From a checkpoint of a small transformer trained on Wikipedia.
Architecture: no biases in attention or MLP, untied embeddings.
Each number is 50 + 12 x the weight over its row's rms, rounded and kept within 0 to 99. Layers, rows and columns count from 0. The size before them is the row's rms in percent of the matrix's.

# layer 2 MLP down (transposed), 1216x448, rms 0.0339, rows 753-757, columns 224-447
114:51 65 55 58 47 40 22 51 64 41 30 13 60 40 87 47 35 70 31 51 29 45 64 48 43 65 37 57 56 66 45 23 45 32 66 32 56 45 39 53 42 28 46 36 76 42 56 43 33 34 29 39 80 47 55 48 44 48 43 53 52 38 51 58 52 37 72 34 36 36 49 37 42 66 47 57 54 54 35 51 52 62 25 44 48 54 24 55 64 57 49 57 58 46 43 45 54 70 32 68 63 48 49 36 32 50 52 41 62 43 58 36 51 55 55 57 53 49 50 48 52 65 67 25 46 54 52 36 47 55 44 48 55 57 43 15 35 67 60 50 48 57 62 45 48 54 34 65 52 47 44 66 62 57 52 49 06 63 40 27 47 43 31 61 22 60 69 53 66 50 53 59 44 44 54 30 54 42 54 52 32 42 64 42 51 56 67 43 44 56 78 60 71 52 50 37 46 51 38 46 65 54 40 39 37 53 34 40 34 52 50 45 44 40 31 34 57 75 65 45 44 36 61 41
101:57 63 43 44 62 34 36 59 58 53 56 58 54 51 37 62 47 40 41 59 46 36 53 40 62 26 43 44 44 58 53 49 52 45 84 52 58 38 44 45 61 15 40 60 53 34 51 46 42 53 50 62 37 56 61 55 59 59 65 62 56 31 66 40 61 56 55 27 49 58 51 61 20 53 57 34 54 43 32 49 46 33 63 43 49 51 46 34 43 67 39 40 40 43 60 43 42 37 64 48 51 57 52 68 52 54 41 41 47 39 54 62 60 71 39 53 60 67 50 61 57 49 41 41 35 44 36 48 47 62 38 62 42 54 54 45 56 39 29 57 43 56 69 58 38 51 51 55 33 37 42 46 31 40 50 32 79 00 37 40 45 54 63 44 49 56 37 56 50 67 35 61 55 38 45 49 36 48 54 60 50 49 39 53 49 25 31 69 47 43 65 57 43 42 44 35 56 61 44 54 65 36 63 58 57 50 44 55 46 60 59 51 43 41 56 44 76 65 67 45 56 46 41 61
111:54 43 39 54 58 56 58 43 34 63 58 58 43 45 51 52 37 55 25 47 62 69 57 56 56 41 73 50 54 51 58 57 63 41 54 52 65 34 47 47 49 99 44 49 53 49 24 61 56 52 56 38 57 53 54 63 62 61 54 39 46 47 37 54 38 57 45 45 49 56 61 48 73 45 47 48 65 66 35 32 43 46 50 59 41 50 52 51 43 38 40 38 53 49 34 54 47 39 50 45 57 50 58 46 55 46 54 55 48 44 33 43 58 71 63 52 48 72 33 53 39 41 36 48 55 42 57 56 18 41 64 54 70 50 50 60 54 39 39 50 47 30 37 58 64 38 38 44 55 57 59 45 61 55 51 48 48 95 51 52 73 46 58 53 45 45 38 54 37 48 52 33 46 61 61 47 52 50 66 48 52 64 50 59 43 53 26 44 53 40 41 55 48 60 41 42 50 65 46 51 42 55 63 50 66 48 56 41 43 65 52 65 67 65 46 58 58 56 65 60 37 69 26 31
068:59 40 42 46 57 52 51 54 38 43 52 34 54 61 59 55 70 65 42 65 48 47 57 65 49 52 64 39 61 50 38 68 41 56 46 47 58 45 67 33 30 33 57 37 49 49 45 53 48 63 42 28 49 44 51 51 74 37 56 62 27 48 67 57 69 36 54 57 37 62 61 67 53 79 53 63 54 46 67 62 50 42 30 46 54 37 48 53 55 62 56 50 55 53 30 56 60 80 57 43 55 54 70 49 63 44 47 58 52 45 48 68 37 73 53 60 69 45 49 54 77 56 55 53 42 49 76 52 44 49 44 37 39 62 48 59 35 44 34 56 45 64 50 44 52 70 50 59 34 45 63 54 50 63 53 74 47 55 40 67 50 64 61 42 49 50 40 53 41 67 64 44 48 55 35 26 32 34 51 58 42 46 76 37 68 54 43 63 47 48 52 57 45 56 44 68 46 39 74 61 48 55 31 39 64 65 50 55 36 56 32 57 57 55 49 41 47 41 17 30 77 29 39 53
109:45 50 52 53 41 47 49 41 56 47 57 65 42 33 29 39 74 25 57 34 52 51 61 29 73 43 25 35 69 59 45 40 50 50 71 36 25 53 47 64 26 51 65 44 45 49 53 54 39 21 39 53 58 54 71 57 43 76 66 40 58 46 61 46 52 53 59 28 53 46 52 35 64 62 67 50 52 53 44 52 40 50 46 26 39 55 47 76 70 45 67 46 57 34 60 67 57 80 40 53 57 48 36 50 45 58 50 46 56 65 49 23 35 53 51 68 57 30 41 54 53 47 75 21 50 33 31 47 57 45 71 52 65 59 50 61 52 47 43 63 26 64 41 39 54 44 60 50 50 61 59 50 56 75 56 57 46 77 46 42 34 41 59 58 48 41 60 26 37 66 67 54 53 38 40 30 67 25 44 58 21 60 45 52 65 52 90 51 63 40 46 34 47 47 30 50 54 55 49 48 64 64 34 44 45 43 53 59 55 54 37 48 56 50 58 56 53 45 28 32 78 64 56 56
# layer 2 MLP gate, 1216x448, rms 0.0359, rows 754-758, columns 224-447
096:46 55 53 48 56 48 47 71 42 58 60 67 38 38 47 29 57 59 52 32 24 51 60 57 53 65 63 63 58 41 58 40 39 33 47 53 22 55 55 51 46 64 52 35 62 61 61 27 43 59 63 38 56 43 45 50 30 24 67 48 39 66 23 64 44 47 85 32 53 42 52 51 52 36 49 52 69 43 42 34 58 39 58 62 50 18 44 62 55 47 62 39 57 53 57 47 42 56 58 41 58 63 46 61 46 50 56 43 39 38 40 64 48 39 48 43 22 48 85 42 53 49 61 56 43 32 62 57 72 54 57 70 45 58 49 59 37 64 44 44 47 58 51 56 24 48 47 57 46 66 58 56 50 73 46 50 38 52 80 39 36 61 44 50 73 51 46 40 46 40 73 43 61 61 41 67 74 44 50 40 50 45 73 55 39 44 47 54 60 44 50 56 63 16 46 39 43 61 30 51 38 38 62 39 54 63 48 51 53 43 45 40 53 68 50 58 43 64 38 43 47 75 58 45
109:53 58 54 56 46 53 54 52 40 66 48 38 57 54 31 37 59 54 62 53 23 59 49 44 42 50 52 35 50 46 54 51 38 56 37 34 48 49 42 61 80 53 63 37 52 38 53 48 27 53 46 53 39 77 41 39 54 39 63 52 57 48 52 34 55 54 36 50 45 54 48 29 61 44 56 58 65 44 58 41 50 42 63 36 48 52 50 44 65 57 65 62 60 56 66 45 34 66 64 68 48 54 31 66 41 47 44 59 52 49 61 54 49 45 47 63 55 38 56 22 68 49 53 32 49 55 46 57 64 43 46 57 38 58 25 61 48 53 44 51 49 52 49 38 36 53 42 56 28 62 32 38 50 45 55 55 65 43 55 36 30 34 52 56 51 42 69 54 45 52 52 61 42 50 31 48 25 62 37 42 55 47 46 60 50 47 72 42 55 53 60 61 41 61 83 63 50 40 37 35 45 54 50 29 51 63 49 58 37 48 37 25 67 34 52 56 43 64 61 45 48 58 78 71
064:62 67 34 52 63 58 30 53 44 39 55 63 47 60 43 44 43 63 50 49 47 53 29 39 46 48 57 60 45 66 57 31 65 42 58 22 36 58 28 31 54 39 68 30 37 45 61 55 37 49 47 48 49 56 40 47 35 57 47 44 54 39 59 34 32 40 59 62 64 44 52 44 46 57 62 64 48 63 52 50 55 41 50 40 37 99 57 67 51 52 56 51 49 27 55 44 68 37 45 36 19 55 61 58 51 46 53 46 40 40 55 39 47 55 38 53 40 55 31 47 39 32 38 53 63 45 31 53 64 41 60 61 54 30 43 36 55 58 51 51 46 37 50 46 42 28 55 57 45 67 57 37 55 47 59 39 39 49 44 47 58 57 47 49 61 48 47 52 63 30 53 48 44 61 58 44 60 44 45 25 59 50 36 63 57 56 45 46 66 59 48 46 58 55 49 41 62 48 55 30 59 40 40 52 26 47 60 42 51 53 59 56 42 47 39 53 32 45 62 48 41 29 44 45
100:52 60 55 55 55 61 59 43 37 56 42 57 79 40 45 40 60 38 49 54 38 31 63 55 41 36 58 55 47 24 54 32 44 46 68 42 58 44 38 63 48 17 50 43 50 49 68 52 37 35 42 61 47 57 46 43 52 54 50 66 51 58 48 54 49 51 61 53 39 41 49 49 33 46 63 66 37 40 44 44 35 37 53 37 44 56 32 49 74 44 68 37 43 41 66 52 32 50 49 50 75 39 39 71 33 57 58 47 56 62 43 54 51 56 49 46 72 50 47 44 70 62 43 43 40 52 39 32 30 40 73 63 87 76 46 40 59 57 41 55 51 57 52 38 60 48 62 49 41 45 74 37 54 77 46 59 30 37 40 66 34 70 59 37 47 39 57 35 35 74 63 44 75 51 57 45 23 53 27 61 35 60 57 45 74 39 70 71 56 41 58 43 46 51 45 31 46 42 59 40 47 55 51 43 45 75 51 47 41 63 55 27 55 31 58 51 49 34 41 43 67 74 55 58
108:44 37 55 49 46 47 28 50 52 35 56 28 48 51 45 46 38 49 21 49 51 57 42 47 42 51 57 55 43 40 32 60 68 52 54 35 61 53 30 51 70 54 63 45 35 46 46 51 62 57 59 58 59 42 66 36 54 52 57 57 68 50 50 37 50 21 34 71 53 54 41 33 67 36 68 52 42 64 53 51 48 54 63 33 41 45 62 39 39 50 52 40 34 59 40 73 42 39 47 55 51 45 61 55 41 44 59 57 69 60 63 64 66 60 45 61 53 56 61 28 55 67 43 81 52 47 46 51 56 51 49 48 45 55 54 50 16 38 53 31 50 65 60 44 28 41 45 53 34 63 63 46 70 56 45 33 29 45 51 53 52 56 66 61 76 56 39 47 51 45 44 47 62 42 62 44 40 61 73 46 50 52 47 57 50 71 37 48 52 37 76 50 47 67 24 60 36 70 34 26 50 55 56 43 37 63 70 52 51 56 26 62 49 63 45 44 53 50 38 76 58 95 59 45
# layer 2 MLP up, 1216x448, rms 0.035, rows 754-757, columns 224-447
096:36 49 40 42 42 60 17 47 46 72 54 48 63 43 50 63 52 19 49 57 47 72 63 19 58 31 31 64 41 51 64 35 40 66 50 50 59 55 45 62 78 30 75 46 40 43 55 78 52 41 46 31 49 48 57 51 31 46 49 46 34 50 59 45 87 47 43 58 30 57 42 47 44 41 58 55 42 63 45 42 55 46 51 28 60 51 29 45 59 43 39 46 57 56 38 40 25 53 57 55 68 37 54 57 54 65 48 49 43 55 90 72 52 66 61 39 58 59 63 65 40 50 33 48 34 61 53 34 52 74 56 53 61 45 63 58 63 70 33 54 53 60 39 65 77 56 70 40 56 37 62 49 64 53 53 61 41 41 50 51 71 57 42 64 46 39 43 43 66 55 39 34 59 39 61 61 34 45 48 57 70 64 50 51 58 23 63 53 46 53 36 65 49 54 52 50 44 53 41 56 66 51 47 38 42 73 46 41 61 57 74 58 22 54 50 38 64 57 57 51 42 44 28 63
105:49 37 35 41 56 57 47 54 29 59 62 41 37 52 44 49 45 57 35 52 61 52 55 63 60 48 62 43 43 44 69 46 72 38 66 50 48 48 65 45 26 52 67 29 44 50 51 66 70 38 63 34 57 38 62 54 69 60 57 41 51 54 47 57 41 35 37 42 63 58 64 49 55 46 48 30 65 70 40 60 56 66 60 75 68 33 68 32 35 43 40 37 38 12 49 59 50 40 48 19 58 42 52 50 60 56 54 60 57 36 53 39 48 64 57 44 60 40 36 44 48 58 63 49 57 52 55 60 46 52 62 46 58 56 58 59 81 64 49 43 46 47 57 54 57 38 34 35 64 32 61 28 27 78 37 58 49 55 53 54 58 32 50 54 42 41 45 44 59 35 54 57 46 52 52 43 59 65 73 32 49 52 54 59 39 45 30 54 40 44 61 56 46 48 37 39 46 65 53 62 54 48 36 38 48 60 48 47 44 36 73 51 79 58 40 48 56 44 44 70 48 97 37 31
067:51 52 31 47 51 43 50 62 58 40 54 37 58 60 44 36 53 47 56 46 36 41 58 51 32 40 62 30 36 44 52 69 44 38 69 38 54 50 65 45 54 50 42 59 71 41 66 21 40 51 56 58 47 50 45 54 36 62 49 36 62 41 37 52 44 72 38 41 69 44 41 58 45 56 43 27 68 50 28 43 50 49 50 52 35 64 75 65 45 43 48 39 28 65 61 59 41 55 63 38 42 66 60 66 41 47 50 61 36 50 59 33 60 45 54 58 38 37 55 54 53 43 31 55 57 58 49 57 50 32 31 58 51 35 50 66 40 38 34 57 39 38 31 48 36 44 36 54 62 67 55 30 40 18 53 32 47 52 60 43 55 48 70 63 76 40 66 55 43 58 54 64 73 35 48 59 48 60 43 59 46 89 37 54 39 46 52 34 40 74 44 40 66 84 62 66 61 32 48 28 66 43 20 66 44 28 37 59 50 57 52 52 50 62 44 42 55 60 48 45 38 59 56 80
106:58 48 62 59 41 52 51 43 73 37 58 60 62 44 41 44 52 26 62 55 62 51 68 26 54 37 50 28 74 49 50 53 50 41 58 40 45 76 45 48 44 54 53 40 37 42 50 57 49 34 44 58 51 67 68 77 29 72 64 28 67 64 69 48 68 40 63 45 65 46 55 35 58 69 55 60 60 58 61 46 47 47 29 42 36 37 50 58 54 45 66 65 60 56 54 79 63 74 69 49 57 30 40 52 41 42 30 35 26 73 36 33 39 40 53 72 52 43 44 33 54 45 55 29 59 51 38 42 61 50 57 40 61 34 60 44 50 26 39 61 48 43 52 41 43 45 61 31 44 55 57 72 54 66 45 61 67 56 40 36 48 44 31 37 30 45 74 41 51 54 71 59 53 40 46 48 56 29 50 49 48 37 44 82 54 59 55 36 70 41 45 36 37 65 40 42 44 61 45 46 64 55 52 59 44 34 68 63 71 44 35 59 37 16 48 37 73 64 52 41 69 51 65 56